config = dict(
    n_kv_head=2,
    tie_embeddings=True,
    init_std_up=0.0258,
    init_std_down=0.00506,
    beta2=0.99,
    warmup_steps=200,
    decay_shape='linear',
    doc_mask=True,
    train_tokens=374200000,
    steps=5710,
    dataset='wikipedia_en',
)
Each number is 500 + 40 x the weight over its row's rms, rounded and kept within 0 to 999. Layers, rows and columns count from 0. Numbers have three digits each. The size before them is the row's rms in percent of the matrix's.

# layer 2 MLP up, 1024x256, rms 0.173, rows 894-1000, columns 0-63
090:495519463446476496408514569456490506552453440495509412486430555367489477502506534463499474558514512610550455578511472475437505502545498494504495472499477530494489483503431504525498518465535504
109:437493510440517556538531485531475541528471500506462518441514568496417485497495539500409488558489491492500505497459551534484478425494566502549529501534505503525413400430477495469466581504533618
100:513495455450428440560490454535444475533531389542455545559498518538525414581477557469515418472580534419447503547533526502510418502425484509485482477518527488441528476502492630612532486536554523
094:546504556518450478517606481554466548471536392476465481494432575592543487561526457530496528502447514505492498487551501563541493507504575503591519459506483474521498514474525502413459459539519481
099:500539493553449452520491599503492549468506476490536517506457473403554476507609485532489445517545529516526530459543473532546543492449419473534484504505512500564494514519504549501556454415518427
099:567537530506566516444478561504470520507503494474500394431487511464530510459488533504482439463460524505497521533475406525528509541517496494569496516455474485541442516470536501487395542542524502
105:457500524453490506473452533486489543547458523466509508510550533488433460474507448535483495410454458475486505489555555523539538508545485470526517529557503524577501535563497488472535544511533510
107:519536484608540527533488473502515535480531465497510479524448510499492503540573516533500497521560483561470429504565492537595497516499502521483520507499441535545547541528513472480469460522388458
107:510445525513482491508448476543398495538508457443506526391508485526455568455462558576477513530491529462494483485562518520561508465523534490402519434517495477480499551453510459449503464484417545
093:468482514413467467509511462533439469501470505450459516484486495446453455469474513454497468467542512526566442476466394485489527493458556559484504528467529508550540500506539553496508541539567476
103:408510486527424533531478522537526564428457494533533477489456541419520481528567471459499446512468505614541436445464494541510503440436581555500508483516480447472510541475557503482550402496489563
080:560471557502480435517501499555483493500495486511462464466464523524465529596430475522526525486546500474435501491548540493530478550504580470530510459511528441489586481498447565492550496502482536
105:555410495471476550488497572536520555540468480491466520550466520512493510478517487493558482489579437469524514521501418480493473536548569516526496408490514496500499481553469511520555522448550579
094:472435517475541494496475490505404506549437500527503532528476527507529545481516442457519454459498482513473493503505475465490490502525483493498488471479506519452607477490549510481434432437447489
097:546507482444477538450519442475507497448484474520505493463494538457573547473579518532459583430500512406488544539554431453532565562464461536493547493448542532508424437520427515468571518498504483
103:459523546549489498474495503443487495495444512530501482531465582440513493484508482501468523432537544477587536512592501505522532469454485515522530490594561530508523510458543482521514529518562604
114:489517510496492530469515494546540465528444563518482563463497508506551543520532492473475517501481517522569453517411534536507469518505516529520533396529567451480518533544486520495469557468434499
088:457532472454528477570520552556524534445523483480559445461582508443486622445503427535560533468485480438496525474554502461459478472441532539512507418497529481530536460548462530486588481514551527
091:476539490497532539465474464542516454408505519511531510470490525461513467511524477469577436524568471514445468520493464579436443508464555498434489482504516433576529439490472471515509498501524573
112:529513446505539471500536538540545533473553449513476477461438501602546498507481479541426459519555466558531553505486487501499514457449447510445466492576484436497522524482477461498435582580423528
096:475405496495540438518491427515545505421517447504408536504540513558585470491475453549506448448463481487511471436536506490506549492529603556476484479502454511500467523452565506496541520456539583
083:532500506501445445432499499541488505450487467565526484513504566523513508519476472526507603474452564456518521541473565482540554584473474555478505525494514596492514506463474571532478465505484422
085:508516455517511520477472536518429520581474447502555480557437541552521479492402527481472490545503525508528492484472406519582408485494443497557464506456460509509469463517497492497468520500570517
110:574504442544422518463465537532466553521551445429490471457523539546590453446615500558512509489488498488449490484447511540545467522594531553512488489564538531503489528515542497472488437552595474
103:533461551480536531479571456507487483552490517531493497504451522506515498507507495476519445483463513526592519510503514515448615559450457454502486517522553533515488524461490553514506559517560517
093:511563526479463552462539428547513505470570439429526545498463540543461542550463467486518497423481403527478430482507506462518466508539472475504498476510462495524428466489470498483570467473428538
098:449485489512502498484536507468524546537512481560452500453558561432497461483469558511570488462460501472521506485425515494550401532519516532496452511564470547548544537423514443506528511550494509
091:528511565519518536471611556570399462465503501489515491498485531477545405587532468521521519506484508494488546548548515509530544509522461569541475508492521556512439511510532517486551506533477528
102:459527556544471516491461422522476520500506449592515469549465471504574509546439500503471570465534500498442489515407479536416524547530505548553411509533476402486571492463537554440487510502473474
106:534572450509609592580511559491557515530533526454455493458550465496508477487499480475514549617522551470486512532423476600494480478492468526398557469519441505533488562469506520488476523504525488
102:440477520482475500475535479534478446510504447512542536502509474566483509507538504503510423424535442433498496433483570535468534405457622481501524511456550460451448499479515499491555517485487542
105:457447569433466443447443445457474494487491434601462513496488502482580590544470437538523573494393543529511507545558515559473582506528515473398522495440477477509519512525480476500536498441492499
101:520532460472421490443514484512557513496504558531463508474530543508495475473465511549565461505491580553544575505477500494518522537523544517476516431475510446528552472511570564546455456583472482
101:417492494470497433525515523503435462499421551492515460525528557546443533510605530484539454508453544471519516473532507470563570514496533556467502402449483492504562540489537526552413517537462428
104:461555527491520452533512469508450528558544490519508513523448545471502526486493523477533475550406577512510510533441518574507533518424525507590545474429480474482435511547433544558456515450542451
109:481429566474482441465489471460504503445438473489527492466454488445501482467495588516562474476471467466497457497501536405469575481544508582527533509475510494546602565478545556481454500552527464
078:472587559478513494450418507559465552536541544484441396514495446498579549496560572466445448460526520473492522492442502534447490537561475478509487477565474541454492493413507535524478470535491463
101:527475555518549441526513505515518494495511462451494516499510508507534506472524436472513507536414535476516506569444502426538426478501480489467516554511450444505485469570509505492436454547458444
122:465488517467464470567479503453436531551467498511426480442573523563494465486523490496444507545537476482450503519480436523519470504534567518545473520555502497525542518571554503469517531549500546
117:466502544504479519561477504548462442501467488569577525477517537432426471517491514465550420479554509511417506484422531492572489432502548426486526423550439419443569505520512586480513469488490553
102:478535477516507475495531495488551459496519457522487459522493547496473476471487479442533493565543522513526584511519505532425496503395553557519572434489533547500475482525452518526522483542522476
102:505517507455507522489551601517524497456499479502527481421487494576491548517585520497492474558534476488454528458406442532534457511481521520497492504489505490474512487536473477531512502419446532
097:509464481534439458550448474505512489441502495552466514449530527475517517504496483491506589512479478464472538513515508502472483542472509500527436471543485437538501496551504564475459504581474540
103:558483481498511536552458462500491435492546475504596495519497444541504502499449517533523398499493490477482487533478534477557461490587587450493551442567482477503487523452509503525495489541518518
112:527449568503496496464560449489494515506448482515497504488447513529468467507546562539472488532532525462502522455459476557478461468556531551436554517562499505558478494461514445441500545463524536
092:512455476538474561436534469457490552465524462482500494462464524499426558449539457574568499486528479487518562506538516534501480492517531467523537530453521549573464488526421541530503417604494523
098:506516483512568573441499458468558474537539456548559492484465545434462493558495435523513452481478527560517506475526484434460552555471570507442497521468489448538472496444448509518504460506481519
110:490510539398544544529537584531559529551466503438510552480487545479468546494552396471542551474521489469481463533475509505497487526546554578429423469472477458493466488588447525565476516517534493
086:529507538453555497491524554565475523565508561559466412482499478438465518553487463530518461507552473515495475477512459528539456499556534464567450514486529475530523523449568559573489445619483521
085:582546511510486551543475466470561553543424507498504546481475490474513501534459523482536413453504502511569426588429446516499539508502510474535507551418509508557502471516505444484448483521549439
094:549544435480558576495510523526528469485518467498539460512543496505425510493398517467500467511463459451501498426484486529535489510418539504504564487535457463609521437522528460548557561542513497
105:525442475499472529493494456514527553497560513478480503484549446516489477462535499363507486525423506442537602541520578524452571477502490484558543551508530493527559446442529521581477558529494464
103:483482497398426510440537427445563505488444532479420517454501516531498432501463505462542541522461543478522557526507530542530572487500474458532456501520582477507457499554418537450455446491574519
108:464446490479482520494480500517507501489520448513553469525510604506571358526536503504475540562508479563481500519506460542543537538519554459503458552529458408524587515487527527498521585511483485
072:508450468509558471438398485513530537436553431502493589509536453462529471493543522546501488495556571527491524564495501452476534575537496481477497475503501506423490463509422501530513487529449490
095:415456436542560529514532479527512523497513488465445524466437512462470435567424491393513454461487534537589456483517535504509525476470470547555455605497563522536502475501487483542457481560519503
094:485522523463491533479462523433489501462489494513501458478505524470453514511575477486505441538464462534496499547461538486574552506447485518546503473445481493539523490495418521535517537516474547
102:497478513466522498489544444515561485508529539526465507465497521411565472443471416513494507469536561576546516540482476545581479534478488450521449571537449416505509542565496512479563468536480493
099:524463482486555535455502449484494510525501559507453528524519557491486474483501487481480547462471509549521452558516444498548502550462496520378505501469592487475480471491480565533524411470454538
084:486429531490495466533543544491495544489493490510446524524581463584519455470540523386459549476468577549518448461503506570499501489524454562502530476537493501506527542443528487490525503438482569
113:529460490476491560537484434452438453496519464486489467454474521569469553500612478497504451471483512539559423471470472516548481542562449506537522510559462579555532461475495519436546519500469514
104:571523490514555490438471441499506514479478439407528486501459454540500477489487521450465504477502520499576449539566490535517526516471509469438511496588548506528553446528477500536499505484458552
098:516452464499559465512468552531434522451481477477456506544525497472559511476523524479541502512506480498477524432575430600504446545444532504515499557561519500561535436577561493530526526565564470
097:487521564465468481411460489577499563418514437522438519534496480460555503492436384549510544482456493534519483501464520502559472458514488482472491532536528508613498554507517491485449527505476551
090:532459492502502440484500445541510530539514489532532507488462494507487546537538437485488528503505510549534455480472524544501425451557453442523430520524478465542485494467543457495536489504512567
108:539489480538482482472565563528475518498436514469483510541536471487513529524497476495522503477525503482543481543619511515477551557498449558453523391501513466508462483506554533474541512484488501
097:467441525535475469456569519532472498477603486522533440506513431514437515583543460551539428554518507579478472505537454428501523358483558493533509510455515455516442505543529492506524417521532583
118:493544485455559495460468519512535494497454480408535452507470547489497525454440460471502511494481530440555484496454485523582530475537469489463557543546513529623527498582444517549454523502525399
120:467460546469518507456565561460504503466464529572511505466464593442531437577519520540463437430481495487447490482438459504566415475460493467496529535489522524419499476475456531494476489537495478
117:539425486457515510527444487598563491463460497481452455529519528583509459530561529480460461457568538461422478524516477452569501530502468513471531506555494503449531565504484462453493486510451493
117:504480543494427520551368504481368521452438521508599488495497480520499488479526460539528517464532567491574500509477421493489422509517489585510481453502438457467513487492503543410535492446503580
113:473491448486522515477502380563538504406532414531555589488535461572586521433478508504429556512548549490503484542489501493547557453585509525462487478464486510515467573556497529410463501529484516
091:546497498554535555473479465528586518475520399468545504519463476495533500461481553503496452487483515466515512490577516565463549493580537500483521595476448515546549504518491510597540481490449528
095:499573420481499521521494527480453492467441490552508530465438554528463474572523521439453442501474485535515510490447531560509456504454492524508480515445528447383478440464513567476481558486568402
103:436500492507459502503504429508487551500432474464527494540513444335485554492560456432550474490410538543528522538587410497439564451490484517503527539469518497520508511507433510570487482517491492
091:491515481496529526482476485461425491513531444476502528561593508505372478564571469468548514460532528442460476478527492570461504511525528430485508464548524537523458504447522480486526553493515520
090:515540467465498509449461537544504480427586498457505506459576518416501572528434450499486510546502477478528534479512571462432474544428512529546493515548518487536573444472496502485447521488482421
104:518524514513569438478503537558490474558457570508526447566479540513487529536491539536461496574606505485444459488545460484525477513488548525529557598492520534529505490519581472545474552548527569
116:465468573444541499477512468505390565553538475545522489451526460429510473419573523523464492494525530526452497493542530528565428499537503512557452501506492532498556384491483534565468467482470443
094:395556451468544476488583520490497517498388494444553518575561511470494537561508509505551589541445500572567500487459475547402496431562468531524481445418490504514525500447509496446448607525500511
116:453509515511478530502450453432539500495463529582563497462505545460455498535498530546518463440506536512534520431502507456553464546509563549528472504496503522486526504477443515514456489541459495
088:528414527484509492434458519541465537468455502544533488528502481523563511431556441543478483548444408490461489420528474486474510511485513470505437477522473525497483483441515563480455518524546555
112:588461458489537468528532458625514482531493499480469509562501460503518516436467504474585496494497520452504450466521452457456481468525553528463442447477493450509557518490454513542471548516526462
098:485456429553500517494465554450484511518454543511445478441494491507488477537500503520554473506554512498449551479518485549528497527611469564499459566532465472512531406516511583497504536494442465
104:457503440464481532431493508528460577448465522478496472464541464543429520533599472528510532511479580514517483517450502489470487518486451516564550493485468487490491513543548473530502475523495542
087:513593443505577481435519432494522472484502535520521474422528471496471450483467504530475502473474465512475523497433555511502528445478506607523550566537472467559452513493521452458472456535505462
101:447423554488563529522594536529490449419447504460497518471468542483489536516469539486540471550542464450525532503477469521577504508397573470504479517410487517563542473495552551419472547505468425
081:562457539520494467475492416501523433507491460510475520492514570567445506498514489502488515466504473534427463533411547543466520485532465495455470475479516518518490537458565529459443479416526485
090:512474553488458467479522512480497462517514476511539469481483520481590535527482545475468489446453509484551455531480441573518487477496526469487497544528460513549498476509533496413492481534539561
087:530452517438499486573481516515484500518566451555572514514510553489521478513533498397502491526439462517457453460505486468479586453472475513549461488528462561514492489489483484549517507527496490
095:461462497497555592419494511525441561556518487486509463500448504491518511450526476493458456479551475517543461542423478563605537535489542549536521492498498584486429438465497569509549483516532531
084:445458480551575484416466480508462509516416454445495483432544526573493457416448442514468513488467523518499457468502453574453531513528519493485449518487575498523520533475523519506524569523409500
114:504449491449529506450477509496491417459491507484502587499458463532531502595471519480558485537481511481553466524522504428463549525452503532514514477411497572478477457481569512455502582454515492
109:522530523485564531528470498498491473493502431570510499496444476525533503451443496532543452545459568452490527516516538558568519558525528567496568420479422472541520571519450478455487477460481434
101:491560544452509449486485422498465540495606497444532456489498519485553534525521451508540491433457505530535552483556463503474526465470508488456466477458535542530509421495507536500539526503466526
098:528519547536495442455469429536538503509470513424464570593498526498464576463564581444496464465502495465450495486427474499525501496514582548419467465523498482517522485436482453617417440490554481
098:512524561540522539548570472532481551532573522510454513494484531515548500463557517465514515497493529527523498512513517469522440470442543509532501466509474550525473460516510523587396511431461463
092:502488447451514467503467500478497488465495488451438526554478495464448414513503486493436550527431585507545542507500479487504492527540525515518512455505502518490530525472491453471487513527558622
076:564564518436561557562406529495488465517487483546467573459499466523495511488497542448546501519499472507479470575505502574455457599465490456529552442510494506481570491517493523502472498523475487
109:520536474521557617468409535534462535460458543471500472464539529438487412488461421486524448491511504519490502469614546490528498536577469484468465531480460492484515547516456484492487474476548527
096:534510507445543491475454523468511455538477446407480509499478489477592459501568476508492504495464489481500554518479548533530519498475489504446435504522461551451501504553526578525543430496528518
086:557487548573482520512492494501514501513504525535508453490475513564503469538488547473483503614437515544495536562499493556534508453532463557532494471492446509456421499516567514615469452526496510
099:499539535529498529472499558497498454499436490543486501555476581477492508510546451530515478456418503586514494483479526495555520495487624483489466493488538410520568574443569390465537434498517518
104:458456552487516426478514449488517389480489536463546480528504522451535585498526483501522470495395473431423429513501545458377510490453504407416491526482527535514437444495537486545575556498475503
100:509470527473554519466499534578458535511459457494484528519498577465558534508596510494500502541504509485541472465521502521456552564529518575472464472488511493537512528539535436554532493508538485
087:460467448523472514568492500494482540504487487514466471471493510482437534504499519440400387593468505513550516497483520551502510471469463461463538494451444534536507491497464495518474383502572507
109:492503459495435542504460483499484439465524459549535477467479461488428506470435492492532531460486488532469553500466540521453533449551490530411478475411498508553569510539481538538541517553542552
# layer 2 MLP down (transposed), 1024x256, rms 0.21, rows 894-1000, columns 0-63
101:511474502517502524529528511616567504407526463598489546514537528386490480462474468507520553505560466454471506457485486497559474469416556585555483538510504445458585472509522469505558476536481469
104:521441520512433504445450522495557506506512438447497535553574469432494509512503449508523475521492466479488454473472548461495502486489532472485417447506494514435442461547496466454559506560500518
089:522513460548490482502570471497466526449402438487434503515539422512434535533537439470450586434551486479434462511463409509531528528508521542504486479525512553528469500532477543545541478477532539
092:534494551465577478496498447444503487485505458567503494538451451529505505527464561502455389523517404493467474441582512474459505473443463533466520519517549512516482483429522428493459507439479432
103:479444602532444495582430554497488500485536495514532484488513503537531493534528460544442458452533484534501573461534506542477433512473534446491527491508469502442499503508460553539443438461436535
119:515489424506447482524547475528515494505411441479486483506466500487510491443464550501531474495456468550562598468497481510467428574470506454492495531453530506533481522562530479527506467463464438
105:451452501474544550437481434468495490539504544555500502541442503484537552473503569515466501542504477527478532535513561602529522500478500558509487561475479559494478427531466488546557438412442446
091:590520452489433472489491543544485489485552588529478509555570531532450498552545460494469532523493521507516457426451528468528562491549544436424436522504513519521424503476472567511526491508529496
101:520508500439544482511583525488535449470451497429498466504494496473568503510488452495530548474472420510456531502460500484429449520419474471505456484463487529505486470514526517502488549575541489
105:504447497509529483506533427509562533482487435479458501534462467466546516551517470528477516583490551561522519454518507446443472517554457503548470375499498509477476492534528472539547477516492534
089:513502560506462499420472496524468479479534528504518553470480527477509455500489476482444505550485549488496518548544561503454454419537524509520517535547456476524453502512540537499459477522520501
099:471438462518541517567459542517533538482529494448507465535443538471466452498473506461518523457516476484479513568475499474576543522506446418443515500574534483460471492486529511434531457584509514
106:464539536483453503480464479467444506428512582508532535528531491476487498510549493497511487571530494508412521375543497493535497460486524506470521497478490452471416527476513490490430447496461497
103:462484493490454594518515474461491525504424562520519447553541565478452445485550493495501538527509534494599357405547411461476497448536474438581507531403517473466533595540566493452487520474544519
110:489555518542481548514469422490533492512536481507497425518503528461522474446474508494421501588510490441493492518502443546589571470499515543554565440500530474546508493566456495482482559418476524
100:472493485529484444508464516599503428475548537460466572538562510483507483498462515483529478449454488491450505523441541536550437492497553504488481500541476519447548444514565493531490550440445527
113:550508548468475523450512496466450471533542572435562516488550456519495507499454500480471512523516473496522450503486528455480517535546499551497592501506529556506537463456498431514523533496463482
108:488509458508446449431448532525544506481461464480546465500437492518484534522511479499498500570472493425462543492471525528570437439483588477543522526518524505480564514422450518502483543589576525
083:546512518564445519537523508634521565494486510479536541560562476481518485509527512488487494508557477544487513455529519562492468561445516479492581637514470463462502467491505522468482457505489507
103:531543526506430520515576506430536522495569481550534584556490592459510419556547451572454507480495518593437452497510427527558559515578525468502488486550532500552521524488404512526460563537468489
103:499474497479545507554537593448517394518467465505484458509457501505492565486572373464487542501487481437484522502434532485407527489542500467481495521535530474481502476541589557494492548510469490
085:478427526495403489483562475556550535560505540483418613504506498459478437522511477519503461514514568476536464476534533457436521555533478513445456539432426542443547509492432467533540448490519498
082:442531525533547456448533425507503553535500543573425473575470472433462511447550448454495495466554529504487476535441615523535572499505537510427499516450491473446542531585483482510498505484499524
113:471519480545489465524534545509543483461455573474495488530521483508483508501572423514515526485450510434498460413461477524557419458526475520545487438499522527430486399515506437440508486511434534
116:511529411524454551412520478445511518540476483498502526493522560508539511545577619485501496476435559449498502469513536449586533429537546535511550495456500552643445406583485486467501502480465531
096:511482524435503484456474538543475483538483463483533511521570518468419433532460506489530476525598558411502479482433545538521567491463535486454555478448491524525459448486460517456527486472535501
104:493526530483469492513523523466524470492518430508513512499474541543525507552484527505488470572487506497379468519460596434498488502541464484562521467496474472485452510554493515534490496482499544
085:541414502515487496422516543461553479560584573567509521449582467566548593472522486459509536471575529492559515473507477530558567495495564481540558537427455513484542482521443478531481529454542458
089:559477456536557528543527513473487424503489525480503488457651519564487510443521427445457418521525545544483529482514434468552531487460512496460510514418558548472462528491457465512504494446450506
103:556485497572550469440553458480478482540518440468408546545544496512494509476436523497477584487510498447461546513530426597487420457476533488499505465536457538476465541455542520524446536486487563
123:444465491478481437558480500547554491491579484468467488505553551568457456483504464525475522435474462520522511524511437470450454541467593546468479492465512523479478455520508470438466510476548529
109:525579547445542519539568492505503524530458491497456599537474503523501501486475465535470483498474499439560504526536463440469498547521455543484525508461448558515504531556492544458462497569540520
112:410449474520463492537446470549556547518531410426451505519543525449506482542452559542425457531530516521560505446474488564497438389487540526531455413452484434499440515487553488500553457497498523
094:458532493539529472502552501528490571488429522420499522542460468566431540488464454454478508498450479525598494477500511494506485396450433535601540496450489552488466489473375408451477510588513537
091:471498491503545499493490501515549463488510484463504470496490474527525366446491570482477531437457440512477501481491504545522511527497493541496507442480463495529514570497503509520484498515473520
096:445528523513586498427508500477611526437506489493486480487450402538513523486465498499535498490476464485450517467461551518439503522514486495541512529600492549466493515456479450562582540555539571
079:446407464491495540571512468493529557485481533495496553451509531487451446515447530429528564476444491489560409522531484446530525470452554526561501523454516502592564517500525537469545477494500517
092:533535552533491522504513576441393541548543563453498476421453461423443543494490536487501497517534472557537443469587493489526546500503493516433492504580500568523498473490481569476474484505496517
102:504505471462493497490503554525426454554446584503478499467573505482541525518423454533575493500515519421439485505463475479506544472467477441438499538511578537462506479544522477490457502569559476
112:493438599499459410460496516486553481507466518479503485493547519530466602515519497468535570431442483506438450495450447457501505425514525513434487504530489485513451509484556545542563524514529496
097:394559546524490500537545521469454495474513523515541488534505484446496451578496489583534562528464496528513433496480432482578404511501474474513362502524530587552449536514534466504480468544514532
111:525454460477466454502507475477483516472462457557562413459458505483474513494522547529478500482492487557476492470536514518480537527521459457508510451549467522475558533453443490481481483505488456
099:530482559511449520509522462485526471539556484579496500430524487484519506511453461566434478499473523529471496547495477600477443511438508467535453484511445450570473435514535518545476504578473476
115:488440527469516473501499432524470504468477546446478456528452487473532535463531472446504442493586488442508530565542482485535431551486431549471485515443501492513502499524459504551554505468539490
093:473533573539551526473523540530503474524465354461497480508447531485535508553484428513548421509491510473503507478486453516458479444418496549450450450457477483481504501521510583497577517554455525
105:565560431449497545534456500449510495550536500553546490456537534545499455404483430429529431493466524598519440511462528506510475523480463564505481527442492479503499529398444538488522452549504483
094:420542512562459458553534449554425500473415534513484557515549543450500498508508467575513537518563530474492448526509527480455487482499458530471446513501477437487516480535584476489466505509441504
106:508509515513476464510529457525576454479442421524473443487583452525510529524514463483510568485492445434570482524510520507498519499467530541518508446536502535437574499630518382551532523535501463
096:492430488545465526465472499543538470469450509455568502581467500437476534503453486493511474494517506521428451427368575522542517468532528520469507483531494561560559521473514530403525506459474517
099:508601482493465479543546577536454518390515525471505487499503538440491515532486467487482437420521469579512513431524433540478513497504528469514535435471557481519508457486515418504525508502510430
097:581512541530510581549527487465502451564548474496499487442511437520531480508487490493440535563491517521614531465478510523526468465555452489548579561569497573519543505529546468507530502467453422
096:522512520488475552455522470531491502479527518556471578478467508527457475552428557522481521524572507531484551502527481480463469454543499459495500509450470497460506478504450497521541554470508494
088:543461456430504457589532507432533499475479550503444516526538513542532491462480565474521462492494512445483494528503583484426436508467418518562486479398464495502547466513587492461516475494531525
087:481469546491405460494555536452511481484457514476515499520500527477520504548475522525501542465499474451458512484474494517468545470481516518436503537451474528501571494454474431523456513384596475
079:467492493446459476479543485550537514550517513434483495463490545495538557494498471438538523367461466487550506482436472447537501496512510613529516528515483468534511540508535522456582466559513572
100:518510560451445445526504480498519478567480506545572491523512451520476578534519537497543518392470578507543523476503480517515495553443435494572522482556492531450457500519559528543474572442472488
085:483481549487541517502474453480540539547498438490524471481515593517551557476576519535484482465456499482488476446558548586565483467520489504536520493456529508442499504507571493420478508494427576
105:475467463537475553500580429479456594527498526510439531386487457528509461525468588530562478505489499553491525500535499502509463577503536498494527552572464555459573457530499441496504507521499419
104:507526535502571517496545504492486462546479506505519480560477471532429484531360475419448425504456475439448531527516505509495581502445407569450559511487472470460484501493495440482499460501430538
084:579504471460498509422498520410444520486515528439570476516504553549478557465541512478477536423534437521462453459473467525420554461497532452523582472512543412509486540478469499476493515512594437
093:531501526541509499486468506550518473483525465474463468487508455503522525541520519542453532458534484481527564571468456475498499546509506472474553517451514543514539514520529430473466470514562546
118:514549467552463435562441515479493498518448517436495487487497507495457545507385490485457531512460527448474477481569488515452558526477527522624469449552462528541525563521539507480498488540523617
086:534481571487530507533566547420505491483472460473570603490479452509476504515520437464449504443520515467445479459495460504447501498490551451508467539456492478412551518513508462490542452481517469
093:487557553485547521539486519533453495515534486514481521582486487413512450571489545532454480551535464520468564567547512572511499570468482426458473487504512454472520467527473485542457512495500480
087:459493513542482491442521518571530465490484513487521546459519406443547576439450515525506505437476496434531519458489473542491567481496578534554496508567478523455526514554479510510498508526493434
093:522474534513487477526491473546517496482500468528529443517410527562497503482487511523433498485487477399469491521550511490502458487495531540468454542455535472473487458480493456435499451494523508
101:529497479544566449528568406485445523479530494463482496520445454491428452530460514592506507516508461553465469513534455439468525526533469529543510532475493483437506519548496476509524522461607521
105:425535528539523474515464506483478530472459505475480444596555527489508501516481459463502538504454476443444441484547572467566467552519439423455532480488506502526546501539484504459457577464487507
111:475506467453498515531517479463489511508512393415479549490498451536515445525522501514424555466508529478481494537465473537520517482478443538501459500517487556412477480506527521444481453479466537
103:504468525458548500460468506467497450546502480536544486501544450545525528435493442473566497520468504477591449500568535536461411471435598480478488525446509457578553513518498481560501485525474480
136:476493504525519521410484495438431425473523512551654537448454533561479482595515527460503508481528553464537507497515560509485519437545578493500522502555466482462479531559536477399481516507463565
101:536469517460559490520468534511484523522521556457518527487551498457528459518577513523557493509514513562466482502560449532444500581484456497479473482488507481480519536464466437555560544477456484
084:551513536549554467526523483454494428453533542473470499496472505482549476528551505460547531483504540498520512559516616487458513547472533479505439622438531491463503441441550477525461490560487558
088:487504509535465536469566497532475512533517487479478552478540495490476528462500431558530566504451483517526476478581565557510562524448423418478501588514522504511480568589522502624474434488509524
100:496492461517446420456509400506478551492517494484461454559548480447470460463461497529496566454494558482555545512500470553454512478470500561537482528477512523520524514444520427483486569482475452
097:541559549473493458604502572408490521509552516505485561561469485515533550480573531402468544509531479478543518505523509470466506511567449509491498563519527490454534473506452621518501468450522438
090:482513492548529452539507450459509518472503516574542477445531478477544492481522489574573425433507435505545460518519442490492524456514523551430542467538583509501473440503446493530599552427436523
106:466442497469469442483454457464455551509572453513483452411568471434490499476535538568497533474495477462517510500532481466540489473512488542491492494502509627511480535508539550498508423518463475
131:522548561516515519557476483420417479479569426532578425522501572472493436495582541500550521513592493469470479416506515361473510536476525541535505554489450537529481464470499513523455514535513503
102:494506491487492509537530499479515576522459454515458553470523530469519570504495531490486543510494453475501563495501426464498545484572532464475483479487483505534451530510528434486552461564515508
109:578505499482521481477499489519442512523557529538579522503468546503523473498469429520502520508540475437454513424452467467496508489568484453489471460530541494507487533484556433521478472538545525
091:440450544620541501587519520507445516436434475509503441529570523456456515479565537459498464463532502435534398431511458467582547503487478499525436585511516529504492463473494523513440476440525508
095:500439471493438502536514523473495492492488503478542522488569424467487459517494495567492563443556535480455537499489540524544583518608492422425529517519544450527447571505559503527510502456520523
088:536497580540496484521500466432556481457504533509522516559471595526445472453453518445497508470468508491472582484486500504469465513500495494502527443521535498439454496393488482474540501507506494
098:496506494479467507607579517480482495513452518466522471548531570441539506501522525464502457518494467501530464540509504475477455475544518459551592551470436420461476471499558525547539467542432529
122:465557439526485439516493455447436516443487523485515561440509450548517474482483504578514526625496465579530563478418501552527524525490440496489589482490493504488496472507562447500530458506530474
098:541556526454475457516596514506478452473466505421503468513487541475502462554484505509516500510437387505511467488532492465430424467517522463567446484468514498486453503506484500559518527491489494
094:482477583447519473512484462495500412477467512540530600559435447515494456391481469476533488524480554437484429524516491504511490446529509532498396493472492472511493528471499499506505510518520525
089:506531432551532601472513512403518499521530522553544497467522492583557514478523508503512496461494511552507519518540507515463442456497539509516520470528522464535436496490430516470573516507527526
092:426462435572409582575438461494519512425477430544480440496426526462498435505485555497446499427534450561470499426460542559513451540499539502553477528481471523492558554370392484543446487516534461
118:478482466544440532516470517450462502503545546503481393479483510425489493524500536481521443457421422461528480513497542504469519516466505535448462498481470489445502555451475476430529511458504499
105:497556441494484520475512440522496458529443514501568530493521584450460511470517389494460558572474491561475501516501505521564498462511459504425478452560538553504560523454527526426478597542496491
116:422484530577408532467523530503448519545527518443434439497554588476479406494565512465525512550510500468538566553471534515475523502502476474440489470542430515519529530507525483527517514473505509
111:484521449552475553479552382455522540425564460492507460485466532479490514498488502556500528533526531492457535478569514497523485538480568530487450491548520538485470536394513455515545465459522513
092:532528507487433512567495519494504508530535534496548516551507525421452526436485543434496447519525441571466510558520484479539525542532568484462500443488480534501451496454551431438407479501506408
094:497505479529502488513543491507467510491457510418494493560494498475509482537501521458443573491495484515481461532400436450538503457494478481408520480483500446444474475558546471477462462503470496
103:526512555490477483514453511500511502530483558490532487495529456476550468520515489517473459478505534518560500462501486524511429509476530421465491447470440442516510496504429499471557487483476504
096:530542546469512583511527521482459540473476498541478509399504464473506557512440532559499518472580519555484499457489491462539491470393416493498475543466529514443563523489485521456514525473498443
088:537486406475526434527495555483517529488475535523493506493550427533444490465513570488501473441553515409479528496546488456553543496541481489463443555525547446478486534422529465489453546591494452
104:552569503493534573528485556540443485501534533516467475507502482479459460508429492478484480531503471529461519458478506507496496486627558485548533516471500481530465485526479480497480449480512520
106:514550488475500534505519513445448476495523502507496514446472453529500506470491440479451538506459449528516500472475397519495575543482449569428547541515509501513597555527468551557492449511469469
085:510480568439469468468582498521481449504510544460535484515535515456439559507508491534510523517485507419499472524453492492557521445468475488471436534508434546423485568532469487499467506453573480
094:547516589518565489510474591447483518432471490558441521501442487590530485560511515489477558408462523481502472448508490492522472495398469489478479512476506585455438515411577457525521518557535458
088:543516591549501457508508489620466531522540489540539496532534503585525477515471426480515497511502570507546524495522434500521459512547522517514463528524499476543553550459432526480493457495487436
108:450562536511466488535507542473543498515436510572463492519525522539530518497501444506493455527452501465503517487446472489467441475533510462505498549455514467428548554510487526537472503511559481
098:458497605485523508528590482491505489477488492478547527554539437542490539447535529548485547563494453544491435495483469517548460508480457455495597504482532565474544472475498454493437436484516565
110:494494418458447497551473446510519568452494533559499579539467426539513484534549504485468540503554450494529501458491523417591529542478513452455504471510573477500402517543530516497445501425375486